config = dict(
    d_model=96,
    n_head=2,
    head_dim=64,
    norm='layernorm',
    tie_embeddings=False,
    parallel_block=False,
    init_std_up=0.0617,
    init_std_down=0.0,
    decay_fraction=0.831,
    seq_len=256,
    doc_mask=True,
)
Each number is 500 + 40 x the weight over its row's rms, rounded and kept within 0 to 999. Layers, rows and columns count from 0. Numbers have three digits each. The size before them is the row's rms in percent of the matrix's.

# layer 5 MLP gate, 256x96, rms 0.199, rows 112-175, columns 64-95
103:487463500537473461518502564524435526503440499424484501575445451555485458430572504499499494562553
094:459443430419590484466558562494483522544466505498499494457494518570472474446495598597477486496526
097:484487417442462493540485473520492549492459463439539517548485456555479488539507565438477516498465
096:427466506512466469499452471513522515498439514534515518516405448431553466502473512497591573578501
110:478525508511424497460523551528563529539521548457478476549508520460535475388431503532465456575507
105:488495551434394552425526489481505461491567528489500490520409548479486464492509509470515500546474
096:464496465568486535465466464527473471443475583520559499490512493517488531534462531439536510469500
096:450514546467533464482581552512597499553508562516489460474523463416511453511477488460446496518485
097:466508446619531604506481507532567565495523504470521501490451503467540481530448491432523519518490
089:491455453550528430442472492439546518515475465490452496510381513537550505504523547452393497483494
107:462512542534478519524530482502520489530493445528450495508497504486530499517500542426587556488500
106:561484527498523514466544552483528495506589472475478407514461483545515537527469486499503543497484
093:543519574563527458513539474557475524435456556504486541513482607472476520544510499439555524505519
094:460482556530436543483516512500530515493533550501515490473483417517413511466544536488526474496561
100:438508497491549556518449529489490537535539539476553489506456440494566514483546503471541522533500
101:456470487490545515427466513482535495486449521496489576520557469516467528492448475445556458447428
099:473530450514391507484490508493533493494520555453577553457571499483504479511512566493544552494534
096:517507523516491510483472536560551521467507513493415480559438423517504420487455543493462539546509
102:450407576452535507507506470541482535563452465496467482524465492481450477536511513558544462542494
117:510512482499513578529459554432546441645531501429473586482531518475461430462464540457509490482501
100:401474475491572488454476482495417521548476540530505497474489529561494513533467504451523449548531
098:528489546541445549521528524544579472497419493456458540454567470526465458533551519531487477463465
107:597451484521537485487535456433467485516474446423480534524567484423618486522421537540504477537493
104:544495535558499598529456568547501538546499508515441399431498495502547493503566528496465529522458
097:479568497517514419462488501527516513465490482535529434452480575566528499442461548505472532549610
115:387448527513513459430542481485510479511492507502513498500549459486541469507410506557497453456487
100:473557484446554466505467501531424468482485529484494546538546522475468490472481509506532478555499
104:508536450607525551534442449493554567503488448500484460523523494537475557537575448474456508512507
111:466575537454481557473527562473582469521512549509481477493441480440478450450586523506454509502471
095:458526383486458475490534575516477553533626446488512531459536480550544504458556472575535490517440
105:511455483494526489511449503545546415471487513489504459539475458488522570440493536437496436534432
105:462548497535493575508551484531388603508489469441460481482500482534506567475514466539481479476504
100:527478483485497450517540512498478487455489475457544524462452545554518554444484479564484467518564
104:400508543527474494554515581473599522579517487548510473505516393467593474480511519494579569540533
096:442475441510452514549492608488548467506515488544453425541495462462452497450507489569507486453453
112:521465536546505485471507521543496445484534422537496433496480531507458504550462504549505474553442
097:419499552511503520503520493544486616553541543551443540492432482400535544546491541497475538528480
092:485467495504487583481477522493447503523511525491489486542495560523545550541475596509553460440450
093:505493441557511497479483462458520424545512480494514438467492519493477549550460532532515480444503
100:513484480524548521476541506465439474497506500427486505507536566475496531386471566461489459533425
113:596531489560503463440468538500524503494450521463481464429447541545470536521404480473581502481500
096:468482459468506501508446505428496418553525491467464561493474482456490543522485506521511481563516
115:513467538484492559485493530456546527521458466438452479444476535537498478454502552469501531520531
108:546552480586490514514452545544524511504497509470468473477495453474539585540408449543518550489429
099:517544430482445463444456498495408465482511467560466554525460472548462538517445461557463478504506
097:441546528511486507469528556473555504493465512547499493475499609507491447494516481477488533551543
099:427536523515492492552520508499460495500494548465459467496457526484484490431533475560483467473530
101:567483462467381452563539576532444520465504530512543486465563493526503455534524563521465498494494
099:423472513494530432545539495490505489497480552487482474466604516378503540507457539503502507403504
093:425444471507435510503504532519499582497581563469513512566492570515474478540503511443519520469420
103:462553493553429432541570454467498549520465506485487492460473488518469542509432502540543512519473
102:526515504505452463484409516528577548517524456505551463439431596483469518516536504460459526486497
100:489527561513563417450457593462515522484510414502545560413493496500476514532473480538503464584506
099:469488498469472446487603555433501476557557494512488458461489494465530522415509491426529486565488
092:503526486554538472527370497546533501491465504455451433437483571516453484497482513481522560520488
106:476458509488460545434529508494512510500447559465536472538516411449550506518546481473489478555496
096:533516468576496429475500577572544505507439520602553530466520472501506499473463552516539479497428
093:504516457488483518480545488482416529497449465505474522517532499577497476467491598519554506442463
092:447493429557474568438517522522442549469564450556502495484503478497516482451551544458526483481449
106:547561525499513465538517590536454546464532445487508510494502539442504540490515473511495438449478
096:478504436494542463538528555464466505472460497494417511484524495506440452493514467490488566534563
101:542541524494495444451575549523453489548511489552498465517437538541524476465546487524554536568540
105:390533455521569534481550528552411468512541541578531522484482511541549529479460472532492496479448
088:594491477545482460505435529469479505498492492517465455498489439535439477524512487484435504451581
# layer 5 MLP up, 256x96, rms 0.192, rows 112-175, columns 64-95
097:517467477507529485555508645448498449471461457488483477547533480520515470433542562457458480509511
091:464496546512474515450447479451536532531494474461479498506452581413564491517581437421510541604435
097:468485420511520491496436487518482473426451498455500462477484533546535530519515572464492519474478
094:414504559507473464512522515494500512460511487506485485490439469441499461530510544472572491519493
105:458491501518474537487472464545541523580513515431559510512507517445518498516516517509480430467451
102:539468501470468506484447456478541510523576510503517578452476492467473456494504489486461460557539
097:478411520503523506443512457479531496564423478512562562468484476500515512534463506518493479538519
101:450483484481454587507524524500564532491460508578530495544531444496513470470451540473490547506438
093:573536464453501509542535512463521511484489491600539553487478560631484559504567471502540519432451
091:546562518476445490496467524556504534465463482442458502477505450495530496478580582486497537468455
103:434535523441508443524486481534506504507532507434433601482500524537514543494401519466401455467563
095:488519496463508462465460466505476421467544501429494525551490503473523519486528450466454469547496
092:530551519554523505472529469523458503464405512489520571527538614447512474525491455452587555550475
104:536431547511451526465495569483479492522451575527561443553504532500451506479482507493487497537536
100:508485455420521460527526495569499447461469517451525485551535539518540471584467491507524399531532
102:465490513472590493507513517498532486509436487457476498452470516543449513484509507508466528438579
097:468481468530483506458481494494554537548499492503524514511491525488490463517538556521524559556506
101:462520463455445460414499504520541505522555478431553460391472539478445436492478509532520484464473
105:444450536483518472497525497509587516498487488445489422475496519552543543533516462500521489499476
107:489484556542466517526486421512514503433502551567513473524481470531496523483485506494548460494520
102:465494512458507532490518572537475527541536610591451486461531503494482486546407505458489495544519
105:488505428500530474453464420530522457504488491459547473478508492445456573535452463499512550440435
109:503457467501398504494461489619536498538511558535463480527474543498477519480537465527571488501512
105:476417469544489509467486582440555502502573484478468487473487501529404479486512536436448545538491
101:573494410523462401532538468402533483460523487473573480533518556509570461535547524548458483488508
106:475507486560512553492472559554510478506465514470479479556514539485540428483598511468480539514511
106:481554565483472524478538485458510448569584509483523528507554472515462499509457497548582526562417
103:450467491511505523512511472565513445534504527444500494567523585524536522456556492428430488499546
114:514505551487518524540542473573486502532438497499469462550526552529510533479430500466533512461484
093:529415581478522502500534470458477452516417521463475479525530479519489480557461516457451481481510
098:505426548475540553493444515500534474494464561539509519461531545472519506503512566470421438518439
106:533505546462488460582444457474534487495425510519527490527455463465516491446532504462425520549502
100:459489518456514472454488505469492500540448449502497492547543552484451431515533485437597491486491
106:522515477517504500552638548532502508563523437468440464474493530552494451516542467469442457449458
095:486445544501595481447503423500473500478520504415565461436581531543541467533486534478538572490539
112:527510460531550554458488472514484520544526452459502535503529516492530522573438516468543561486475
092:590525467531458530523492485462501534559462465514545468475447510433438510529511442478489512522456
095:469541481505497509476513494500515481463503500493516540524516500501455534406466442512476547469581
087:503533564487518509561557496486515547537424435514461492476484577532521482424533532464521485485538
094:528512495429494488556408551532562537554442464521533525547494527542511507569529554515473444526545
120:487535526546491511450475521416540483482519507407500418528475569518466468436509543516570537518485
091:545524457558519444505505523522478573421433476521550443484500502537484540493589447545570519526507
105:512501495508430446511459526484492488504555554470542488579485472467520430505443528493453443464500
100:390486608476496512467525496464454472505464424510580504500510581507473461455474579482459531500507
103:445460548471558489499475428514506544474434540452460478458508500452520488503506482527524529427493
098:486525537524433486543465482492500501516434456551522501434563462447485489490502417513587496516506
098:482503416478447480429509525508551453478438553449455430473542501506465468475516497525535543523587
102:471502460503481471525506503481512514529472512522476496509509473525517495522455543476505484507504
094:483482463497415463544508459491479542492481511566469489443550495442408516486450495512537464468583
099:481550503489533462397557532455486544484499482539475466457572604509494500501510496486490469412556
102:417521486503476439465593487485455510529432409507567535526482489497495509486456473568521543577446
095:528481558480497491438559458524493451495479511522470512465429527494526454461503548507515483467520
102:492515497408542529424557477539510445525455502454514562456428498510451549559544526448458476540449
101:449525502479578492543476561526514573456529417454487506485544447484502575443466442491432499506495
090:508482520560446488539477457507423516542441538462468463448487523504487496557439486634458550578530
108:482433490499486590601533498445440524478477467551493535518553558522541451435525539525453516531512
103:499513435483507496474562544552452523506466585541545544483513546463483462497422570461534492503536
096:479455506508556525486417543500527503473494554520525491482534538543460479499434511427480469441485
101:398557435551535549496502481499477525556497511473477567533535508497548494479537548502578487436505
107:550494492494442485502481476531518419478593481524475484486520439556416486460501512487427576580570
093:564448527434449472483452481516486481435435508532556495451490533452504503485514490441500503470475
097:474416434511416495552477486543509486505463448519442509522457476464481521457472560457523501460525
106:526493495504494516470497505541463475505573498516538524475526509518554435526471484589562422473498
093:512524521434459529492528518525468508505457536543503552436517496443516505517530539507454534506450
# layer 5 MLP down (transposed), 256x96, rms 0.173, rows 112-175, columns 64-95
099:549470439505474528460498486529549560514509516521525528500469477479543466474455450535573446556538
100:519485454482465464482499512452575480453500440518433516428437496551529525437448492545543465467488
101:484513506577512527503466506491518416473493512483398554476564464538483480464479499559515473467483
091:486503465514485506466529601464469514487468510448470534441568566491514506491536485466494515502474
102:406514544523521485478505573477532471455530497504512498452455492504527487425509529568520509540527
111:485496523544531439473488551524486511540481556472399418481407514519455414492550523510518496479445
102:543501516467438466437448460481511473510527547449463420565526520470516519469479487427544475476511
098:460486485533498500503466639516488514510441528509504450513494436447443488451501460494471469507511
099:495474482501505341453488458476444533457504601548453505514493514545509580536509475508501526530526
087:555539493474492521477473439432456502550542494492474482522474490461454512491451596471516501483480
104:563523538557550541424447545431597469449500525485465499494515520506499433528479484524476476491518
094:538503528431514556508375520506554516462523466564492550588524468495460506563469520559506516479449
094:511569505487488482431518477493477476446556495564485507411492559516545461518495479484474551503520
100:425529450482520475507535459509420576512509555533535469558501512486486473496461535452530545450512
103:515444476553483551544520495536557516480479497535528441460552476586514412536473551508440543504493
104:520525488542522482596549499471488530520515568468436444490488502515562483475508560471504469512473
102:470483495411426511575527490492553496485525514528547588451545466486534517509504544513512524444406
100:473482499490445479427514507583548549505514475500511567481469466502477535519546523508430473523535
106:456500407457547475507535467491506513509465449564478455500479473497463570502539425525526515453534
105:484516493505402480474482541501509594440501512588477497497470508550572487502455565483471440500450
104:514547522482526526496524440517463471501437535580470473549521591561505417485542560475455492509563
100:412531517533498554458540411411496450546533487541527491462555503487467535490539516429505612510516
105:492538461540523497550472470487496538496492429484519479472542507446557516518501459507520490532542
102:578452538492505465479497538488541487551566420540504485508507481476474424517457515499542514527461
100:559464482561579542542486568440535428556462422518507576510543441553471457491469496514482540466503
093:512506476444556569514460532481447476471457519540416445501497510501447503515450597504510491525410
104:538502578522496494574521507462484447511492498448508431479566518450488465548549460512486421492536
103:490509424540523503533574526517501538483490504539433493458589433428512461433428484520466493453573
098:513494496504553540537504510497539531521481502409328528481540496497482445488553455483500497500556
089:520462529517598525449517405479451527478454473491404431498502534510518507502483498466462568523506
102:628499484579478492531467537535572489513460518535465545572468536489510465448510525517465530488461
103:490461441485532490473471530457438493491474536555555539509466479529509518486430480485537537525496
096:490529509500467511483587600517475550579451584454512467519508529443512484498471476494506477487469
110:532480518502477468539470551464512442499525476448518463481529472469537610493468489475451481557497
098:452504509540472484508528477466525507468465472530379557472495483497476495572507561515494553484475
106:493495491493537509529506420524496468535507459468526435540494419539479463561534534487498565545509
097:491563520515509591447519536509444593524544496487529510533509489462498456577518600501462497491485
098:571532540499552420454474526486488490498467538522586558461500547497481460480521526478443479544492
093:538494490509522492501469505453490524504483553472604566462474477504462581542560440551444504491535
097:476501398472512512511496552514462496517478543497564495598503453544484479512549433538512551428474
106:552483538506487499464484475488423542544473432482574480427560510502513458528481397463451518498439
101:527509508542481539524430505518565423485492538504562461471434462556461426505465478522463495450490
103:475437450492527538440492513537491454435493497521511499451477511633503511476487481481499517571449
101:448500504470517447448525601479557459553531478467459487574501455523553508471555538511502482530516
099:507536528458575532513461463507561481566502512548534505491482546477497490521449552488500458564456
100:501533516447549504495445535590499468516516470445520531504486530482486513433503547467532449524478
098:563531538504496567541500471490493509489513434473503517551501577475473503554487487481492451547452
100:505439577459485495491479511558517555453497532512479497576512468465578470506588431493455494449497
094:510508523471490480488444547429488486565520446470486547516465552445581418443519407537520462458501
101:513562480509532483506546511514519484493488473597539512465545477491519401565427506579533469493519
107:554378477537438531550507473569493538476465523510466508517481477531461445460525437490516467453463
099:533504526645476544480546442518520472463489514537493503466510444505531517439509489507527501445549
103:539538460506538500444497540529514479542547502521559484456513456466444515498460439486503546554522
104:557477504449488476506500438543415483479531512459496460461518489541514501487500500520469491535444
094:402502423448514506537514528507534570468608464548491511518525492520485493454504569508489488495498
105:546457502578479496493567554486534515471499485473506494500532496496518400526463488451548487479443
103:529502531503512527475447555482531407457555568506484522565549494453449544469628514567459494483477
097:468518508503523559427462427492524528469482462440575517478501581505505513530510524534438540529555
105:579459524508427424604515528460533498459463505493497470472510489471510530485410478491469535535452
101:480519533513520466463512505487449459499521515457528500543599492539412507517456485459471467505523
092:484515557599444499484508574545523489544442441456484487496494529501504542441485488511527463507458
097:523559532502519570501491539543507555493476541495469486504472471440520538575435487491468437572541
103:491556524425506509489520501453528547554478472549569493504523520482455495481531524509471525497523
098:581565487417466513480522531486500533497495440429549570558495513418455499533483501511476487502436